From a checkpoint of a small transformer trained on Wikipedia: RMSNorm before each block.
Each number is 200 + 20 x the weight over its row's rms, rounded and kept within 0 to 999. Layers, rows and columns count from 0. The size before them is the row's rms in percent of the matrix's.

# layer 4 MLP down, 192x768, rms 0.0825, rows 86-153, columns 0-47
101,192,167,182,171,165,189,200,174,191,196,197,219,216,182,210,199,200,184,227,203,223,244,197,186,211,183,234,205,230,197,176,258,189,208,195,205,209,167,200,219,194,204,224,173,210,228,183,199
101,216,202,223,172,221,182,167,178,195,192,203,240,226,185,192,203,185,223,210,208,209,215,189,228,241,210,202,180,206,193,219,226,208,239,196,217,205,173,219,225,163,200,212,209,197,213,209,217
099,208,214,205,200,226,192,192,185,220,233,216,190,223,184,192,175,224,173,163,206,194,181,209,224,199,200,193,199,209,187,186,193,195,232,203,230,188,172,201,211,194,203,194,199,217,185,177,153
100,200,211,187,197,193,202,182,192,204,192,216,188,219,191,203,208,169,215,215,195,218,190,231,182,198,186,239,193,203,216,188,175,208,189,204,182,186,211,218,212,157,208,191,214,197,191,211,195
104,179,185,241,210,188,212,173,162,208,207,187,199,196,179,161,199,217,200,163,183,224,188,223,191,172,199,204,182,185,192,199,213,204,186,206,186,229,179,196,206,205,181,181,219,212,224,210,195
098,211,212,210,220,194,203,268,195,210,145,178,220,248,196,203,219,197,209,201,209,238,204,214,203,190,167,235,246,196,191,203,220,197,213,214,228,187,194,196,158,228,195,177,182,203,211,215,208
103,215,193,255,189,228,214,177,226,204,212,214,204,201,202,206,181,223,191,172,193,233,179,210,186,189,235,220,187,194,193,196,193,200,189,188,178,196,200,184,189,203,181,181,203,194,212,227,163
097,201,181,185,212,201,230,209,171,189,199,225,197,148,193,193,221,201,195,196,190,182,190,177,193,186,196,194,222,224,210,199,180,191,185,201,205,195,197,194,172,210,194,229,223,173,182,225,190
100,181,215,182,206,221,152,209,225,195,129,223,204,201,217,174,210,167,183,155,205,216,196,216,182,205,176,218,202,198,196,195,201,215,184,204,162,209,217,190,201,203,218,216,197,183,205,240,214
103,182,201,247,191,221,201,222,191,200,145,187,200,167,192,160,216,196,225,193,218,195,186,185,217,224,186,210,199,195,203,205,183,189,200,204,181,189,200,174,187,200,187,200,202,169,236,169,234
096,198,195,209,193,194,217,192,170,230,230,208,211,231,209,168,216,203,192,241,224,191,217,196,228,230,222,192,213,208,221,217,233,200,205,202,235,183,177,168,195,211,214,177,204,198,206,179,199
099,207,185,217,193,202,220,200,199,210,204,207,207,212,212,189,170,201,182,240,214,195,180,163,187,220,195,189,221,191,182,208,193,214,245,217,204,195,232,144,190,201,168,199,251,212,200,183,214
101,175,213,212,224,190,237,190,201,215,249,181,196,227,214,213,174,169,206,155,220,212,202,200,212,167,164,204,188,225,203,233,158,212,163,206,229,186,205,180,176,187,213,205,211,196,221,190,213
100,169,242,197,198,209,202,175,181,225,178,219,208,187,204,202,199,213,191,171,214,228,190,204,186,208,176,201,193,187,221,193,180,180,229,195,200,194,189,210,203,176,205,200,205,203,190,212,179
097,162,189,170,200,192,178,228,173,174,202,184,186,185,212,231,190,153,190,177,195,194,204,194,187,193,192,197,199,200,208,209,162,160,175,187,233,221,196,213,193,224,200,249,196,215,197,204,210
098,214,179,209,191,191,209,229,216,211,235,190,188,219,206,194,250,176,193,198,197,222,163,194,187,239,218,198,207,193,194,212,197,197,175,195,219,215,204,183,195,179,203,233,210,194,242,199,215
102,231,223,210,189,202,200,182,220,181,222,193,208,223,202,217,191,216,208,208,185,199,210,182,194,198,237,189,178,219,190,198,220,226,196,204,186,197,206,180,201,185,203,210,203,236,149,195,189
100,225,176,195,207,185,189,205,207,218,224,197,179,190,224,211,174,207,204,210,209,197,196,212,195,206,212,212,236,195,197,209,190,214,229,190,164,201,213,250,215,177,215,199,179,207,209,215,234
100,217,215,195,208,172,189,206,194,217,189,184,201,205,202,253,240,173,229,227,186,209,181,182,213,213,214,232,171,194,183,229,214,198,195,194,209,196,172,239,200,210,192,188,241,201,231,213,200
099,177,205,205,200,196,200,223,178,189,184,207,226,242,193,187,178,161,215,231,210,196,159,184,201,201,210,215,204,210,197,195,193,190,206,178,183,187,225,182,167,203,198,201,220,212,239,219,171
103,179,220,217,206,239,201,234,252,184,227,200,231,206,197,216,210,163,208,211,183,189,164,221,186,206,164,167,196,219,205,215,213,188,200,203,213,199,215,182,209,180,207,181,155,205,202,175,243
091,216,222,215,164,214,212,202,185,202,203,211,205,183,192,212,200,214,171,186,204,249,163,191,213,224,201,195,145,200,193,222,197,183,213,197,189,201,207,188,214,204,218,224,206,190,181,199,191
104,216,182,190,216,213,193,166,203,157,179,201,183,216,194,214,198,191,210,196,196,196,194,190,203,207,181,197,188,148,195,196,231,221,187,199,182,194,212,193,212,212,168,200,198,197,261,184,199
092,169,185,205,218,214,206,195,216,196,154,220,236,178,222,249,187,168,211,207,205,214,210,207,161,181,219,185,209,206,200,199,183,205,183,204,173,214,199,201,207,200,223,198,191,187,199,239,204
100,175,183,178,204,185,230,216,190,195,242,206,191,232,207,202,221,203,205,213,199,193,216,223,185,172,194,210,176,206,187,203,172,207,177,201,175,195,203,222,212,211,182,246,217,184,201,209,188
097,228,183,190,220,224,201,205,192,196,210,216,228,209,197,199,200,185,217,204,192,184,195,188,199,228,225,207,187,222,213,224,230,196,212,202,187,238,195,185,213,204,202,206,179,187,208,202,182
102,185,195,186,217,194,186,171,227,183,180,185,209,167,179,162,192,202,229,186,198,209,199,187,210,234,215,170,174,183,204,198,213,169,200,196,191,186,198,218,193,185,191,196,204,197,190,161,232
098,198,174,175,192,191,195,190,196,189,215,192,191,257,209,219,175,174,187,234,201,164,224,195,176,208,199,204,207,227,206,204,244,211,196,209,164,193,205,207,216,215,211,208,163,209,158,193,174
097,220,201,210,189,227,230,249,212,194,153,179,193,261,213,206,198,180,224,187,212,190,177,231,202,221,228,211,169,190,227,193,197,225,173,218,213,180,172,200,193,211,204,208,199,194,212,234,190
101,180,191,196,231,172,236,184,183,212,182,198,187,180,204,234,237,203,198,193,207,173,181,187,195,220,212,174,189,218,199,205,266,208,231,209,204,193,227,168,178,169,212,196,188,203,201,219,184
095,202,200,211,223,236,198,198,201,240,225,191,206,191,195,188,174,194,212,200,187,162,212,181,199,232,225,190,226,185,180,204,191,175,214,233,225,186,180,209,203,189,187,185,192,197,206,209,210
101,171,222,180,173,205,236,206,186,188,190,204,170,208,192,197,202,252,174,191,190,200,171,179,202,154,218,208,182,192,216,211,199,205,209,206,228,221,210,173,195,198,201,216,174,181,209,198,199
100,227,245,200,204,202,206,224,175,203,213,208,198,227,188,193,240,198,196,217,193,195,160,176,185,212,216,203,171,160,203,202,207,204,226,210,215,186,171,196,195,189,178,216,229,211,225,228,211
101,201,201,215,195,218,199,224,187,211,229,180,194,190,203,193,227,193,222,217,208,173,193,214,215,195,207,186,193,210,218,203,228,212,194,209,207,220,240,248,221,215,189,233,199,182,199,178,224
096,186,192,185,179,199,195,183,173,201,186,198,219,209,212,225,207,185,190,195,224,184,199,190,207,193,186,177,195,231,201,197,147,206,179,181,184,211,228,190,184,173,203,204,171,169,168,185,233
096,187,165,205,197,187,226,203,194,215,171,177,209,167,189,178,183,176,222,186,192,208,171,207,202,184,188,228,197,209,209,187,214,183,186,191,183,175,239,190,177,203,210,241,217,200,216,210,242
105,179,194,207,211,191,240,192,187,227,185,219,206,146,210,224,168,184,226,210,206,229,250,176,196,201,124,177,208,207,196,188,196,201,204,198,198,187,232,254,217,184,210,219,205,191,229,189,207
094,177,210,208,199,211,202,174,214,193,212,209,186,219,177,168,184,200,190,214,215,245,185,231,229,217,182,231,229,228,185,212,202,202,178,195,254,198,237,160,217,218,189,177,190,211,180,212,165
103,157,189,190,212,185,184,248,211,199,140,216,187,209,210,200,195,196,231,185,186,221,150,202,190,204,183,184,210,210,204,208,224,173,208,189,157,193,234,222,185,218,205,185,218,190,202,213,194
096,185,188,173,208,178,237,214,208,222,200,200,181,197,188,233,200,244,201,202,210,174,172,220,226,231,162,197,232,202,178,226,205,189,202,179,202,206,198,214,190,200,193,218,188,181,154,211,191
101,216,231,227,231,185,257,226,223,193,205,204,212,195,200,186,178,190,220,194,193,207,178,220,199,218,181,211,183,179,198,206,157,182,182,184,193,208,199,200,187,198,194,216,203,208,196,212,202
102,183,185,195,202,228,194,233,190,172,202,197,232,136,202,193,212,177,196,183,210,203,181,209,195,169,234,188,257,216,210,204,147,179,194,173,179,211,218,206,188,209,197,267,214,189,229,201,202
099,190,181,204,191,231,204,214,190,195,183,222,184,179,208,191,180,219,198,220,207,221,207,185,216,249,179,192,203,231,204,212,181,163,194,195,239,188,209,180,190,212,192,224,162,212,221,198,205
102,195,221,190,196,199,188,186,221,207,178,233,192,211,208,162,219,188,146,181,177,220,200,218,194,211,174,154,148,239,204,201,196,184,177,229,194,221,199,206,212,185,205,199,227,194,201,228,161
100,249,179,159,187,194,202,182,216,187,227,198,164,227,205,223,209,232,212,156,191,212,205,230,185,166,225,216,160,194,214,194,234,227,200,206,248,206,205,189,171,201,209,169,229,199,227,214,157
095,186,219,213,182,192,195,192,168,166,193,198,204,174,199,185,199,230,224,211,167,197,259,197,201,202,200,189,206,212,218,199,226,208,178,197,210,221,208,194,198,202,205,185,197,191,222,203,183
097,219,194,172,182,222,224,202,220,181,250,212,202,195,215,205,225,197,169,224,177,217,183,194,213,181,188,196,214,192,196,202,235,210,185,208,213,192,201,222,182,197,193,237,198,202,236,212,218
101,245,187,198,189,213,190,221,201,214,192,167,205,189,189,215,162,180,193,148,221,197,222,196,200,203,219,224,182,210,199,190,138,188,192,202,207,169,204,225,212,183,215,207,216,212,195,180,235
100,199,188,157,198,202,177,193,203,177,194,181,216,204,196,208,198,195,204,208,202,209,188,191,204,170,203,210,194,222,186,194,224,193,205,210,218,219,194,203,169,193,200,166,202,185,196,190,157
103,189,168,207,193,192,205,212,225,199,169,215,206,232,189,210,219,216,163,177,205,216,207,201,185,209,247,243,208,196,186,179,215,175,218,210,179,194,197,194,197,210,206,202,203,198,215,183,186
104,163,205,162,165,253,193,214,202,210,239,216,211,234,183,233,195,225,214,234,198,199,190,184,219,231,253,201,178,204,208,220,192,205,181,195,173,206,198,187,202,195,189,228,210,197,194,189,191
102,185,218,209,223,243,192,175,176,165,245,219,206,180,206,185,232,213,235,167,187,226,179,196,168,242,172,210,212,205,192,169,215,188,166,201,188,203,202,180,218,217,196,196,207,209,153,204,215
097,194,228,203,149,190,170,211,204,209,170,200,161,193,201,195,218,229,216,185,196,181,208,201,197,226,207,193,220,215,197,213,222,170,194,200,203,171,218,201,162,208,179,205,193,191,190,180,227
095,173,201,171,189,224,201,191,175,200,210,200,220,228,187,168,214,208,198,205,205,232,215,200,222,204,158,185,221,222,203,188,166,228,204,206,211,206,227,229,203,189,182,223,185,194,233,178,200
101,181,220,218,191,205,162,189,158,230,156,197,205,206,212,196,178,188,177,195,199,157,152,188,187,209,233,226,233,218,201,199,237,207,218,229,178,220,189,199,172,174,186,185,211,194,198,212,204
103,229,212,170,209,201,218,183,185,211,214,203,192,166,198,233,210,224,211,234,217,209,155,179,211,219,174,210,239,195,196,202,204,197,184,190,211,221,186,189,215,219,200,207,170,178,212,165,207
100,203,214,194,214,166,213,187,207,213,216,217,196,194,203,181,189,200,201,184,193,204,243,223,205,212,169,191,193,195,187,192,204,210,203,183,209,188,205,219,223,200,197,196,215,197,215,222,206
103,239,197,216,230,177,185,222,206,223,192,211,204,215,200,234,174,195,206,186,176,227,198,181,200,212,217,212,217,221,206,212,208,203,209,215,176,213,211,199,209,208,208,181,175,187,219,203,203
104,197,176,177,243,199,189,201,185,179,249,191,192,211,214,213,224,181,215,195,192,177,200,180,213,192,182,145,208,184,194,197,165,203,222,203,200,225,224,176,188,215,214,213,199,223,222,221,199
098,200,223,176,199,190,172,200,181,225,213,217,201,197,213,165,188,187,213,175,201,193,203,187,203,192,210,187,203,231,187,232,160,215,211,195,219,186,212,213,192,213,221,199,182,191,163,187,188
102,152,164,186,198,199,209,189,171,259,209,219,223,189,198,199,191,214,226,245,194,239,184,174,195,221,177,179,215,203,209,188,182,210,191,210,186,183,214,185,197,201,181,248,205,214,209,196,188
101,212,200,198,220,181,176,205,234,211,179,199,202,215,214,158,218,162,174,164,167,188,168,179,188,199,198,212,182,219,203,206,207,185,209,226,200,198,185,202,255,219,214,208,196,198,179,199,194
110,190,194,230,219,140,197,205,167,221,211,210,192,219,189,218,194,218,178,188,201,187,226,212,191,203,175,217,166,200,223,181,231,218,227,199,222,221,181,206,198,210,195,165,196,194,241,197,162
102,232,205,209,233,198,201,215,200,227,226,198,220,225,202,221,236,198,189,199,179,214,194,184,198,176,196,240,179,200,195,210,223,201,184,200,233,211,165,216,237,207,199,198,184,185,201,232,220
101,185,231,181,223,174,179,197,212,213,198,228,205,223,205,174,184,221,208,157,181,193,232,190,174,208,215,222,220,163,196,203,217,211,209,200,223,189,200,211,197,200,191,189,198,180,197,241,230
100,193,176,210,208,170,224,197,174,222,182,203,203,174,191,184,216,182,177,182,199,195,204,163,175,203,165,188,219,190,206,198,204,212,219,192,201,200,198,227,205,231,205,226,195,196,137,184,193
098,148,213,178,189,187,214,195,179,186,213,193,248,194,198,215,180,211,219,212,189,235,243,199,213,181,198,196,231,215,193,222,209,209,203,180,217,180,164,205,197,204,211,232,197,193,194,208,230
105,208,208,174,223,263,178,228,202,198,227,195,181,187,195,205,221,222,155,205,188,130,234,183,211,198,182,226,224,199,200,227,197,181,249,201,190,212,218,159,228,197,205,209,199,181,203,200,194